config.toml
n_layer = 12
norm = "rmsnorm"
positions = "rope"
tie_embeddings = true
init_std_up = 0.0477
grad_clip = 1.0
schedule = "wsd"
decay_shape = "linear"
dataset = "wikipedia_en"
Each number is 128 + 24 x the weight over its row's rms, rounded and kept within 0 to 255. Layers, rows and columns count from 0. The size above them is the row's rms in percent of the matrix's.

# layer 4 MLP gate, 512x256, rms 0.0478, rows 352-386, columns 0-63
size [ 96 100  98 102  95  98 101  91 104 101 100  99  98 104 100 101  95  93 107  98 103  95 120  96 101  96  96  99  97  94 102 106 109 101  93]
[[140 118 132 107 140 134 137 103 180 119 105 127 136 129  99 178 159 136  88 105 106 159  95 109 167 164 171 114 135 154 109  89 154  98 119  90 117 114 125 142 154 118 151 105 164 122 114 146 129 110 120 130 112 133 119 115 131 136 145  85  67 146 110  89]
 [160 119 129 126 129  78 143 141 110 129  97 119 162 160 124 125 119 129 126 112 126 144 104 134 153 113 122  75 179 182 136 132 139 121 139  69 118 125 147  65 141 129  79 113 116 117  90 154  90 159 100 111  97 153 129 112 132 168 112 163  97 133 140 112]
 [ 94 124 157 184 146 120 148 181 159 106 106 144 109 122 148 129 160 147  93 150  72 118 147 115 125 138  81 155 142 141 128  85 195 138 117 110 143 103 124 112 137 101 107 145 133 152 132 139 165 118 111 135 145 113 162 145 153 144 152 132 141 135 133  93]
 [145 148 152 146 137 128  88 149 121 133 129 165 116 108 107 123 172  99  76 126 130 124  94  86 138 132 164 114 124 156 103 108  94  90 138 154 157 161  96 144 123 147 112 119 162 165 114 136 127 131 157 157 133 129 112 110 151 123 151  71  78 108 104 124]
 [117 135  98  85 111 140 146  99 112  99 128 142 121  96 119  69 152 131  99 105 109 139 119  94 144 146  85 137 137 137 138 147 154  90 128  64 124 121 118 125 183  97 111 163 133 110 134 136 140 120 137 133 139 106 164 154 151  92 120  76 120 164 133 138]
 [166 112 124 173 187 122 140 156 132 129 151  98 131 115 143 131  92 151 152 113 164 130 136 114 126 151 130 147 126 149 107 169 122 123 130 126 166 101 161 144 125 102 152  82 105 138 180  90 139 136 128 143 108 146 125 112 109 135 132 118 103 137 112 153]
 [134 149 121 117  97 169 112 148 164 109 108 132 142 146 143 159 121 135 146 154 115  86 113 165  70 140 125 112 110 161 145  92 113 107 120 106  99 119 169 118  94 143  97 139 110 145  83 102  88 156 129 126 106 126 122 158 150 105 149 120 116 117 133 133]
 [173 139 142 111 159 131 180  99 105 160 152 149 116 128 149 141 102 111 131 109 163 121 102 131 133 152  69 113 150 104  93 156 121 139 115 161 122 159 135 125 158 154 115 114 110 133 171 116 126  96 116 101 136 128  88 126 123 133 145 124 140 135  92 136]
 [120 159 168 135 138 110 132 109 130 121 138 106 160 151 157 131 129 120 116 142 122 150 167 131 118 127  97 124  96 124  78 133 112 145  88  87 122 118 104 118 134 146 109 145 129 176 152 135 138 159 171 110 151 171 112 100 156 111  85 174 174 115 121  76]
 [130 118 117 141 152 123 125 173 140 135 195 136 149 148 106 114 142 174 138 145 127 114 146 115  91 116 142 161 136 163 112 110 134  78 159 150 143  90 118 138 168 179 112  97 105 136 132 155 175 136 150 161 111  95 163 112 151 157  96 143 153 140 162 125]
 [165 128 123 131 157 138 127  83 100 112 150 112 161  91 142 159  92 146 160 102 128 150 164 170 152 167 147 135 129 136 135 140 108 138 106 149  84 144 101 120 176 155 121 131 112 144 160 117 155 120 138 153 136 153  97 130 164 126 142 113 163 144 174 136]
 [147 136 132 148 142  86 138  83 168 120 132 151 122 170  97 142 118 151 161 115 102  99  55 154  98 106 185 113 119 116 142 133 126 119 111 128 133 115 129 127  89 136 113 129 108 161 146  97 110 130 117 128 109 114 120 139 114 171 113 185 156 119  97 139]
 [112 153 123  90  95 129  89 177 168 148  99 129 114 148  97 149 117 157 152  92 157 140  79  95 159 130 135  86  85 160 114 117 124 152 119 118 138 137  93  98 148 116 153 130 134  86 121 107 142 125 125 134 119  88 188  92 128 131 115 124 155 120 106 117]
 [ 76  86 134 124 102 109 100 125 120 132 140 102 187 108 158 153 148 104 172 163 137 102 130 184 102  93 139 122 102  98 113 103 111  99 128 102 120 140 114 130 133 185  86 156 113 106 122  98  72 116 143 144 138  92 120 175 165 121 136 142 118 107 142 167]
 [102 180 119 111 113 148 123 134 136 130 149 128 138 161 123 148 112 109 140 106 136 111 116 147 110 137 147  83 116 116 128 159 116 108 135  84  91 115  94  86 138 118 174 147 137 130 179 166 161 150 124 106 131 127 137  96 108  89 114 126 133 137 123  81]
 [106  87 146 128 118  95 127 138 128 115 130 167 124 130  83 110 161 138 110 109 130 151 107 157 144 155 151 123 114 145  87 109 146 118  51 132 147 146 144 137 162  84 136 103 137 116 134 112 106 146 135 118 119 110 143 154 159 105 161 127 107 151  82 143]
 [113  90 112 118 141 105 105 126 157 121 105 166 170  72  97 154 122 122  94 103 162 126 120 151 138 109 106 103 141 142  94 136 155 125 134 118 174 124  79 143 145 123 135 116 134 122 159 110 116 125 189 115 129 154 146 115 140 124 120 128 162 105 120 101]
 [124 165 104 137 114 162 112 107 112 135 141 152 139 164 118 112 141 114 131  97 101 147 116 126 124 101 174 115 145 141 108  97 132 163 134 134 136 119 131 115 123 124 117 148 192 162 135 115 123 171 115  94 133 146 119 160 131  92 125 111 154 166 157 128]
 [122 106 166 114 159 101 102 149 102 136 130  95 168 151 153 158 117 133 102 108 164 131 138 127  82 126 160 116 100 145 121 152  70 133 106 153 104 124 139  87 142 124 187 145 110 103 138  98 123  74 143 103 116 155 134 148 144 146 128 129 137 120 127 105]
 [127 174 109 129 101 118 147 129  73 166 127  74 148 121 122 126 126 109 109 136 107 120 127  87 119 114 149  93 121 157 126 102 137 138 119 122  83 103 147 149 115 155 160 123 151 165  97 112 152 121 130 138 116 121  85 124 173 136 164 109  99 129 120 135]
 [115 130 125 156 139 122 111 114 111  86 165 109 112 126 136 104 156 157  93 122 164 128 145 141 136 109 123 129 141 149  72 137 136 119  78 138 112  92 137 140 107 150 143 155 126 185 129 176 125  87 108  74 127 169 130 116 111 108 122 141 144  82 141 103]
 [119 103 116 181 142 120 131 119 103 128 142 136 111 126 129  83 110 147 129 152 108 134 135 123 113 140 127 146 120 153 148  70 111  89 120  67 169  85 146  99  71 127 107 120 126 152 130 135 132 150 128 126 130 140 123 122 135 149 105 122 132 123  99 161]
 [165 144 113 167 136 104  89 139 147 131 143 160 171 143 162 147 110 101 137 135 183 120 136 100  67 118  98 120  96 107 138 127 117 125 123 121 123 117 138 137  87  92 141 153 117 130 128 164 131 101 168 149 117 128 123 132 146 122 124 108 131 139  99 124]
 [147 129  86 163 128 121 102 137 114 112 123 159 159  90  70  61 106 125 170 138 114 123 157 102 101 147 137 157 148 147  99 167 125 110 111 142 127 116 100 140 136 133 134 124 109 117 120 101 102 100  86 106 144 114 163 110 104 152 114 163 163 138  89  84]
 [121 114 124 133 130 120  94 127 145  98  95 127 131 144 121 145 114 187 128  98 123 127 164 124 130 112 164 124 151 106 127 142 146 116  89 146  82 110 152 106  85 142 137 185 101 145 123 173 153 124 149 113 113 147 147 173 120 129 115  86  98 124 116 126]
 [124 111 140 133 109 143 137 149 146 167 116 112 158 151 104 148 125 162  81 147 128 121 121 122 162 106 115 106  96 119 174 138 117  95 125 100 165  87 114 128 130 160 110 138 142  77 133 127 124 140 140 139 135 156  99 141 144  88 168  87  63 142 114 104]
 [128 129 154 141 120 122 121 120 156 124 132 131 126 101 106 102 143 126 137 141 151 134 136 127 119 135  61 118 140  83 140  98  99 122  66 123 121 144 130 114  70 126 136 117 116 139 107 126 122 143 119  92 141 105 139 129 107 122 140 165 104 136  97 131]
 [149  81 114 116 159 110 121 137 142 132 132 166  87 115 118 158 123 123 149 120 127 111 191  91 146 115 155 155  94 153 123  78 139 168 121 105 101  98 108 102 155 133 105 143 135 127 150 135 118 105 159 145  86 119 125  91 120 133 137 176 107 101 121 156]
 [168 136 127 144 124 101 126 156 120 133 133 129 173 143 145 147 165 146 123  98 103 121 159  97 161 141  93  83 114  95 112 130 160 153 122 125 101  94 116  96 127 107 106 118 138 156 121 111  98  92  95 130 146 135  93 176 151 110 126  74 119 138 122 129]
 [145 135 136 140 139 113 141 172 161 145 105  90 121 122 184 146 154 145 110 127  97 125 117 131 139 148 131 156 164 115 141 102 105 129 129 127  81 128 144 122 127 102 145 128 124 117 106 120 116 122  76 128 145 144 169 131 107 137 121 111 127 139 134 116]
 [135 131  94 128 100 119 138 179 134  60 138 124 100 152 109 141  87 122 152 157 124 115 164 127 135 114 104  89 157  97 133 143 178 135 135 130 191 112 117 112 134 137  99 109 141 115 102 107 130 125 136  98 142 121 146 183 133 135  93 137 133 130 131 111]
 [172 127 108 156 166 146 130 124 120  67 166 157 104 103  96  90 153 128 122  91 162 145 104  97 148 136 115 124 168 119 111 143 128 101 103 110 139  98 154 151  79 132 152 128 144  82 126 129 113 131 129  95 109 120 123 150 102 116 115 152 128 103 134  98]
 [120 108 104 135 130 122  82 161 108 171 154 100 122 111 100 114 149 114  96 127 124 102 127 172 138 118 116 102 179 123 126 169 130 146 164 137  88 147 133 129  90  84 126 112 113 123 129 128 177  87  95 112 130 121 149 157 137 108  79 112 121 126 133 132]
 [117 135 139 136 124 149 134 105 116 156 151 124 147 148 129 171 139 153 121 148  96 127 124 161 113 138 162 136 150 188 107 106 160  85 105 125 118 126 149 170 137 115 121 147  97 113 136 130 140 159 152 131 161 124 130 139 142 138 111 118 124 174 157 168]
 [180 160 124 149  93 121 118 146 130 151  98 176  58 127 110 153 166 134 117  97 106 121  83 137 117 144 124 139 156 103 155 146 158 145 144 132 110 113 144  89 166  86 105 137 174 118 134 131 150 113 124 120 168 161 129 124  98  99 135 113 109 153 160 142]]
# layer 4 MLP up, 512x256, rms 0.0477, rows 352-386, columns 0-63
size [103  99 101 112  97  95  98 101 103 101 100 101 100  97 106  98 101  99  99  99 109  99 104  99 102 101 102 101  98  94 104 108 108 101 101]
[[107 136 149 136 129 145  94  84 145 116 114 108 163 134 126 172 140 117 187  65 123 117  95 124 114 150 107 114 136 152 137 120 144 120 154 148 167 105 143  99  95 140 116 132 114 103 150 182 122  80 122 161  77 154 115 128 139 144 109 115 124 144 110 115]
 [157  98 135 118 160 135 160 133 122 133 109 195 143  97 120 128  98 196 163 170 125 171 138 124 120 153 110 153 103 112 124 100 116 138 196 114 103 140 107 100 119 152 110 142 157 150 181 143 151 158  98  82 141 133 119 121 164 130 111 136 109 130 167 123]
 [110 117 127  89 156 138 148  87  97 110  96  96 138 142 150 119  85 110 126 117 133 107 107 168 147 120  94 143 140 129 154 122 150 134 132 115 144 142 116 139 110 125 111 119  81  78 118 116 101 102 137 120  63 173  96 151 123 136  81 147 178 157 165 113]
 [119 109  94 155 116 153 102 167 145 130 121 131 124 164 126 139 139 144 161 115 141 120 128 134 125 142 119 121 165 140 115 176 159 131 154 163 137  85 168 111 142 166 158 113  88 136 162  81 150 113  87 100 181 156 153 162 157 119 147 138 156 122 143 138]
 [129 128 145 144 121 130  76 116 137  95 139 128 126 105 146 112 122 105 122 126 126 110 169 142  89 174 115 111 125 129  68 171 131 130 157 145 142 117 138 137 117 168 150 121 152  31 102  76 112 172 126 161 175 147  84 154 159 123 117 148 153 108 145 116]
 [132 136 160 122 174 135 123 138 174 137 119  99 154 120 160 116 148 167 146 157 150 161 116 135 140 176 139 140 111 106 151 105 116 177 149  76 129 186 134 168 116 122 100 147 129 102 124 115 125 148 101 139 126  98 147 107  82 100 109 133 133 110  96 143]
 [122 136 114 147 100 175 112 126 130 104 118 162 133 102 143 155 121 168 173 107  84 151 138  95 111 123 124  85  83 119 204 153 125 101 128  97  84 132 109 121 142 112 146 132 149 118 140 120 124 126 172 115 144 126 143 121  73 135 141  98  94 147 125 153]
 [ 99 150 176 158 122 120 131 102 120 117 133 154 125 144  97 113 132 149 138 199 106 122 133  83 143 132 128 142 129 136 126 130 105 116 164 146 126 135 121 120 149 125 126  97 109 101 132 148 104 152 134 113 138 110 131 134  73 135 118  96 132 133 101 131]
 [126 111 157 137 127 135 109 125 119 148 118  91 150 108 153 136 104 117 133 154 137 112 115 119 152 115 116 117 135 151 116 146 133 162 139 106 148 120 151  71 129 177 106  72 137 127 178 117 118 159 101 138 124 123 109 134 121 183 102 155 134 123 139 161]
 [101 157 147 138 114 114 105 127 129 142 174 110 111 149 147 162 150 108 172 132 109 106 180  90 139 153 131 157 129 139 131 158 121 134 103 139 126 120 132 164 133 132 165  83 122 160 137 118  88 109 120  94 145 112 121 150 145 121 146 123 110 125 122 125]
 [107 180  85  87 112 147 151 163 158 115 139 107 127 132 105 163 151 186 153  97 146 121 138 146 156 140 109 109 133 111 134 114 157 166 131 143 150 127 119 101 130 124 136 131 124 144 135 124 151 167 141 100 138 130 141 177 167 130 117 135 142  98 140  92]
 [127 101 144 157 121 132 118 122 121 134 131 118 153 114 179  98  82 118 125 125  94  81 144 120 114 136 147 151 150 174 139 185 122 147 127 103 137 114  95 138 126 116 133 124 124 133 134 130 155 111 101 122 155 104 164 141 140 132 143 125 134  99 115 118]
 [141 163 171 131  88 149 157 172 110 120 111 102 118 112 137  92 110  79  94 150  91 111 146 136 155 105 154 142 174  91 162 105 142 122  94 178 131 123  91  89 140 104 124 166 141 150 129 117 121 123 116 127 168 147 135 101 167 140 126 137 172 128 154 149]
 [102 138 140 108 118 137 100 107 122 160 116 143 176  97 120 101 125  97 132  96 159 104 160 120 106  75 128 124 106  99  68 129 165 135 150 140 174 140 138 152 130 160 139 142 108  87 128 165 100 119 100 137 126 133 186 119 135 130 175 108 149 110 137 103]
 [129  98 148  94 151 106  81 144 134  96 150 104 124 159  96  86 135 148 106 173 126 185 155 162 114  89 138 162 106 164 122 141 103 114 105 114 123 110 151 135 105 131 163 113 127 132 136  83 129 115  79 108 121 136 147 131 121 148 146 157 126 163 132 123]
 [138 136 109 149 124 103 144  82 153 163 125 153 105  97 108 117 110 177 109 103 169  93 144 128  93 123 151 120  97 128 121 125 136 121 142 121 120 156 127 134 121 134 113 131 101 129 131 129 142 166 110 171 110  89  71 129 186  86 151 101 131 101 141 134]
 [109 156 160 154 141 124 102 149  85 134 130 134 101 131 146 113 153 159 137 156 136 101 104 120  95  80 107 115 140 144 159 115 147 141 157 122 146 149 109 142 114  94 131 123  94 140 145 135 148 121 156 109 101 168 141 167 135 124 152 136 133 143  91 113]
 [154 166 144 158 111 165 126 109 119  84 130  76 122 101 135  65 125 138 125 147 156 137 137 130 174 116 106 164 140 115 139 153 143 176 136 121 158 136 172 146 136 135 155 165 108 102 111 173 155 101  96 131 113 135 112 169 148 118 149 106 162 126 129 148]
 [105 139 113  95  86 130 155 121 137 111 124  99  68 105  89 160 135 119 124 124 127  85 128 147 167 132 122 109 118 130 129 102 119 135 110 132 113 126 164 138  88 126 129 127 139 157 106 157 105 113 126  82 145 157 142  83 161 114 103 128 111 127 128 129]
 [130 113 115 113 117 116 160 122  94 126 121 113 136 134  97 156 127 132 115 115  92 127 100 108 140  93  90 125  95 110 131 159 178 123 119 177  81 150 155 127 149 132 103 143 140 156 139 145 140 157 152 138 118  86  81 156 182  83 142 137  97 148 155 113]
 [171 163 179 121 140 160 100 113 124 136 148 140 131 143 152 126 105 101 147 106 138 118 130 114 171 132  95  95 155 117 130 140 148  97 165 110 151 118 157 146 150 133 168 135  94 136 121 147 155 135 167 154 142 143 117 159 135 134 151 178 122 128 133 161]
 [109  97 156 154  83 104 123 106  94 108 124 152 111 134 124 154 132  99 147 129 150 110 128 121 118 160 109 163 144 134 131 107  93 139 152 136 174 105 163 140 101  99 154 137 155 164 114 162 107 169 142  82 162 125 144 129 134 141 156 140 117 122 113 120]
 [119 141 115 163 145 112 113 166 128 158 125 135 143 103 137 157  98 132 152 122 150 124 102 151 143 125 129 135 164 192 128 112  81 123 186 102 127 177 160 153 122 129  95 165 128 157 101  84 139 172 168 130 157 147 146 143 165 105 144 131 164 111 133 134]
 [164 108 154 164 102  93 128 176 134 180 115 117 200  95 136 115  83  94 122 119 110 141 134  86 116 112 109 103 130 117 106 137 103 113 122 155 117 140 142 162 158 114 127 139 105 142 152 133 105 106 104 130 167 115  82 129  98  98 115 130 181 140 128 148]
 [135 151  99 148 148 139  91 129 144 109 123 140 138 115 126 118  95 167 150 128 115  76 152 126 117 172 150 109 150 133 165 125 159 134 144 138 147 130 177 156 145 125 111 128 126 154 122 166 188  92 100 147 120 130 106  99 138 130 135 132 147 115 149  93]
 [155 131 151 124 121 131 113 160  74  77 155  80 144 133 145 118 144 143  85 113 137 112 100  90 129 114  99 161  89 135 114 149 152 168 112 115  81 115 146 139 117 134  91 106 126 131 131 137 145 116 130 146 153 139 105  94  83 132 130 157 112 166 112 116]
 [146 151 103 170 117 136 119 187 102 171 151 132 143 165  95 135 164 141  99 121 140 142 122 127 101 114 126 139 127 101 151 121  92 102 141 149 109 159 136  70 126 143 110 134 124 124 128 122 109 138 148 129 139 133 178 163  92 142 120 139 124 103 138  95]
 [102 155 124 132 127 115 170 129 144  97 125 114 129 110 152 133 122 117 113 134 154 118 131 121 152 151 141 142 135 144 104 152 144 144 103 137 113 124 104 144  79 111 114 129 135 128 163  80 118 119  96 134 146 148 133 106 118 143  85 110 162 162 143 105]
 [162 108 147 124 117 132 104 147 136 144 111  92 164 116 136 158 112 129 164 106 144 137 107 117  80 121  93 161 158 139 129 139 145 141 176 140 108  88 134 148 121 147 134 121 163 148  97 132 111  76 152 142 147 131 134 108  69  98 169 149 124 123  98 153]
 [112 131 126 109 124 150 124 119 131 105 129 166 118 118 159  84 125 133 121 152 128 126 110 159  95 120 125 122 122 102 110 125 122 140  82 169 138 152 128 162 102 155 115 159 146  72 131 148 155 164 177 112 126 125  87 151 141 103 119 117 102 145  86 139]
 [123 147 137  86 146 140 125 128 135 118 114  68 114 133 112 103 134  91 147 124 120 157 115 143 126 119 163 135 125  96 103 103 155 129 150 113 115 173 133 138 121 164 135 149 157 132 149 107 154 150 103 125 129 124 144 152 110 120 113 126 123 143 138 160]
 [171 115 155 110  98 122 108  80 126 117 112 124 144  98 115 157 133 211 126 137 157 131 160 135 150 129 151 142 122  86 122  97 128 132 147 131 129 161 116 123 140 133 113 170 135 114 111  96 107 133 130  82 135  98 116 135 127 175 157 118 133 101 121 144]
 [104 119  94  94 150 114 118 158 107  79 117 120 127 159 128 108  69 184 161 111 103 130 118 123 113  92 153 180 174 176 144 102 100 147 111 123 103 151 166 123 129 138 120 116  79 112 168 141 169 144 148 110  90 110 121 141 102 145 127 131 160 102 151 150]
 [ 87 142  86 153 143 101 111 154  96 112 154 160 122 149 120 156 113 104 131 164 136 111 124 153 127 125 160 114 120 166  77 117 104 176 117  97 135 133 116 162 159 117 148 138 151 139 154 155 103 118 117 100 119 128 131 106  87 125 112 139 118 101 139 147]
 [ 97 146 114 128 160 140 121 149 127 135 134 126  80 107 145 132 162 137 120 130 114  95  81 139  77 128 181 117  98 146 159 117 133 210 152 139 128 120 125 103  69 128 149 189 130 142 130 133 131 107 113  97 108 166 122 150 112 143 143 138 120 180 114  93]]
# layer 4 MLP down (transposed), 512x256, rms 0.0478, rows 352-386, columns 0-63
size [103 104 103 103  99  98 101 103 101 100 100 100  97 104 102  94 100 101 103  95 105  95 102  97 100 102 103 103  97  97 105 103 103  94  99]
[[170  85 118 126 110 116  61 120 152 140 128 122 108 149 130 116 162 102 147  78 121 167 139 158 150 139 148 122  86 168 123 159 135 177 106 124 119 107 132 177 116 131 151 174 142 119  98 166 124 121 122 103 101 139 165 111 153 145 123  99 100 147 112 123]
 [131 159 142  99 137 117 101 105 125 158 117 133 133 121 120 110 125 140 163 183 148 112 121 117 117 147 123 122 144 114 164 155 152 130 160 101 144 174 137 166 162 147 134 134 142 115 120 117 110 106 109 107  98 111 110 121 133 114 106 136 146 108 153 155]
 [143 146 156 119 141  79 126 149  92 160 120 138 130 132 137 137 127 111  75 123 119 132 130 151 160 118 142 139 122 111 106  87 138 141 142  85 148 146 165 131 169 128 153 108 100 170 131 111 135 178 112 130 131  92 183  98  98 121 132 164  91 154 104 134]
 [124 152 144 126 127  93 159 110 143 117 139 130 161 116 169 117 143 144 154 111 166 116 118 105 184 122 123 133 152 133 172 147 168 133 102 148 114 136  83 127 128 117 158 153 153 146 120 151 134 133 125  86 144 109  91 130 121 123 145 104 110 118 148  76]
 [119 127  87 134 135  93 130 174 125 153 115 143 127 134 101 141 124 115 133 131 137 128  91 126 148 151 161 160 137 147 150 135 128 123 130 136 120 105 139 142 155 128 111 161 181 114 118 135  89 110 100 138 125 121 128 120 156 110  88 116 108 157 137 134]
 [150 133 137 108 139 122 123  77 133 105 128  81 175  64 107  98 116 147 112 152 149 136  99 137 102 152  82 105 162 108  93 111 139 135 115 129 141  99 110 131 144 157 106 114 124 132 155 152 118 150 108 143 163  80 113 144 151 129 155 158 145 129 129 135]
 [151 147 169  95  91 116 127 140 155 113  84 130 129 170  97 137 128 183 109 148 158  84 114 151  96 161 111  96 154 140 116 127 115 107 138 111  99 116 156 161 119 105 111 138 110 166  69 125 119 131  96 140 170 136  87 107  73 121 134  79 100 118 158 120]
 [117 125 144 138 125 118 115 162  87 116 128 151 140 138  99 146 143 103 161  81 146  77 181 145 123 113  97 136 107 154 143 106 126 113  74  98 113 129 129 119 110 104 156 133 132 117 111 143  98 113 132 138 141  81 121 124 129 136 168 133 138 111 151 143]
 [143 155 112  88 114 142 128 119 112 109 137 170 163 161 141 117 122 155 155 133 103  98 115 135 130 125 144 109 107 106  79 138 136 168 135 109 138 165 126 145 130  85  99 194 126 145 122 155  98 109 132 116 131 139 128 137 130 120 172 121 113 139 151 130]
 [117  94 127  97 119 150 120 142 135 120 122 101 109 105  76 140 108 113 133 141 170 124 122  99 143 121 137 105 114 107 155 146 151 123 145 120 150 129 115 138 103 153 158 148 126 102 122 128 127 140 122  90 133 163 119 135  83 145 144 103 122 126 136 132]
 [106 128 143 155 118 144 162 149 141 121 127 130 108 117 125  89 113 153  99 101 131 148 135 131 170  95 140 122 118 100 138 115 159 141 127 162 146 137 126  96 133 124 141 110 162 100 146 165 105  98 132 150 124 105 121 122 148 131  97 166 158 156 149 120]
 [ 86 144 147 122 135 119 103 124 150 104 106 150 136 114 111 166 138 116 140 160 137  98 124 142 183 115 137 107 119 123 112 116 150 142 129 119 179 204 133 101 106 141 116 120 156 164 160 128 108 122 142 148  63 115  44 130 122 117 153 107 124 138  97 159]
 [136  99 123 115 124 138 128 113 131 137 176 123 118 133 127 140 121 125  96  97 132 111 181 113  93  99 135 130 115 130 153 147 164  71 180 140 138 107 160 172 103 134 110 114 132 133 132 136 131 143  90 150 100 128 132 123 157 146 128 156 127 153 153 150]
 [139 138 142 171 151 124 160  96 201 137  93 147 134  98 144 106  89 165 113 141 122 132 151 112 121 125  95 147 132 107  84 122 139 183 127 145 178 140 118 125 142 126  98  88 121  86 175 121 150 139  83 121 140 112 168 120 121  70 118  91 124 112 158 151]
 [ 78 121 131 128 158 120 108 123 131 107 143 135 145 152 128 121 105 145 163 107 110 151 123 135 109 108 118 101 136 104 147 124 123 104  83 130 106 125  92 154 118 135 132 139 112 166 152 147 156 141  96 130 192 117 116 125 115 137 117 106 158 151 104  88]
 [134 118 143 124 134 176  95 119 100 137  92 110  76 108  82 119  87 102 166 121 171 140 157 154  96 156 158 136 139 142 112 141 159 156 139 119 117 106 118 146 134 131 109 147 126 122 143 110 135 137 137 161 161 127 151 134  82 127 130 124 155 138 170  96]
 [124 149 117 115 170 143 116 107 118 136 110 135 147 109 165  95 173 111  92 128 152 145 131 132 112 195 132 118 112 108 136 112 115  97 154 140 150  97 133 127 146 147 137 157 157 137 104 122  95 148 103 116 131 102 130 108 109 126 125 150  85 147 168 142]
 [157 149 119 126 158  80 129  98 101 118 168 128 153  60 128 164 134 148 133  96 160 103 118 154 105 103 126  97 117 149 140 139 105 134 128 120 130 117 104 108 164 115 116 152 140 106 100 152 141 114 126 147 164 113 138 146 104 140 106  99 136 126 104  95]
 [111 112 148 129 155 166 122 148 119  77 164 132 143 111 101 115 116 125 172 118 157 154 100 122 120 134 147 108 116 141 140 126 143 123 137 167  98 151 135 149 114 115 111 135  89 115 107 163 134 152 148 118 195 139 141 137  88 106 174 136 133 113 124 130]
 [131 133 115 140 143 113 148 127 161 175 114 128 134 118 108 142 143 191  92 141 146 104 103 119 132 116 144 124  74 115 161 138  98 129 118 155 147 105 110 151 115 108 111 102 139 158 114  93 146 176 176 151 120 147 150 114 146 112 142 165  87 131 127 130]
 [134 108 125 143 135 135 170  84 104 143  95 148 134 144  85 121 127 103 157 109 156 140  98 122 106 127  95 108  80 107 132 147 149 124 130 129 126 123 129 132 157 163 108 105 131  89 111 100 120 133 136 140 121 103 139 132 139  94 169 104 129 182 170 167]
 [167 105 107 131 174 138 134 146 106 117 136 100 142 103 136 145 123 121 117 168 142 140 127 111 166 117 166 119 154 103 154 125 136 121 146 127 113 144  92 136 133 121  96 182 126 130  80 111 107 116 165 166 171 137 107 104 152 109 111  90 131  74 130  95]
 [119 142 129 138 117 144  66 104 106 114 115  99 104 124 137  76 131 128 136 108 108 127 170 162 148 126 143 110 138 112 128 126  99 130 116 123 116 159  70  91 129 156  78 130 109 106 140 110 112 141  78 142 134 128 133 158 146 184 149 116 124 140 115 129]
 [141 150 139 127 180 163 127  89 140 137 103 136 109 147 152 112 152  98 105 135 166 119 106  91 127 125 142 128 123 120 130  95 152 142 147 117 154  84 167 102 127 182 119 131 112 150 142 124 160 154 142 160 151 132 112 171  91 101 173  92 102  87 175  98]
 [ 85 105 136  93 142 100 128 133  63 139 121  87  88 123 131 129 110 128  99 146 123 124 140 160 104 127 166 120 167 153 162 109 117 152 118 114 105 145 145 130 122 149 125 142 119 133 120 153 142 140 144 143 121 112 124 148  91 117 119 160 130 116 147 121]
 [103 145 123 122 138 108 136 108 145  81  79 171  73 117 161  89 155 149 149 147 135 160 115 148 141 139  91 157 145 103 113 119 116 139 134  78 144 110 174 136 103 120 148 114 148 143 123 137 136 121 133 141 140 112 110  93 131 106 114 127 107 144 134 118]
 [140 166  97 123 104 111 133 132 120 108 100 109 128 180 143 120  98 118 145 122 110 130 150 119 112 123  98 134 129 137 141 130  93  94 146 149 162  92 152 160 120 160 168 121 125 142  97 120  82 130 154 147 138 122 145 112 115 122 139  85 139  89 144 131]
 [121 112 120 102 165 131 132  94 116 133 130 141 120 106 172 142 163 143 141 126 157 165 168 137 143 125 103 147  89 145 129 167 134 115 141 149  78 111 117 113 107 122  85 131 143 111 117 112 112 139 157 181 113 131 111 135 119 126 138 139 150 117 104 137]
 [136 119 139 138  99 118 140 120 144 108 148 117  99 104 146 155 125 111  74 120 137 127  93 168  97 109 183 139 156  94 154 109 141 142 131 109 139 149 119 128 114 124 181 141 114 124 156 146 169 146 123 102  89  91 121  96 109 106 125 116 103 170 124 105]
 [148 150 144 116 137 138 128  93 143 109 147 108  75 163 160 153 147 124 122 162 112 125 126 117 123 153 141 131 168 138 109 105 112 125 137 115 154 124 111 167 134 179 144 145 123  70  89 130 124 148 113 125 116 123 137 112 183 116 114 117 138 137 130 127]
 [ 86 143 117 115 117 115 148 133 115  77 158 131 117 145  86 136 102 150 167 124 122 123 182 139 124 140 134 107 111 133 140 160 142 157 140 113 156 122 144  98 114 142 129 121 122 153 171 171 122 135 134 104 159 102 142  91  98  96 117  66 151  99 147 105]
 [133 140  98 138  90  99 135 118 159 112 171  78 133 106 111 139 101 151  80 159 125 126 137 166 119 158 130 107 107 119 163  99 123 116 113 128 128 132 116 103  83 134 114 125 112 146 133 101  76 116 128  80 143 153  90 150 159  90 128 189 133  86 110 161]
 [ 97 129 120 133 123 120  99 109 135 127 140 144  65 128 128  79 127 155 123 125 116 114 112 127 121 123 105  81 135 150 133 188 127 136 141 162 119 138 118 129 115 157 134 133 110 114 104 122 155 123 139  93  94 106 146 139 139 166 154 131  96 113 117  95]
 [129 104 148 141 140 117 139  74  88 142 125 112 128 133 138 135 143  92 193 121 103 118 125 119 159  87 116 166 108 125 160 119  94 132 112  97  75 108 170 113 119 121 135 114 143 151 130 136 111  94 133  85 153 126 151 135 157 154 150 170 159 141  93 159]
 [162 111 164 126 102 104  86 104 166 102 115 115 143 131 135 101  92 127 123 156 145 163 114 103 142 113 114  86 125 160 133 164 148  50 150  85 114 130 131 153 147 115 128 124 132 125 131 127 140 126 126  92 142 135 140 178 101 145 136 141 112 108 139 149]]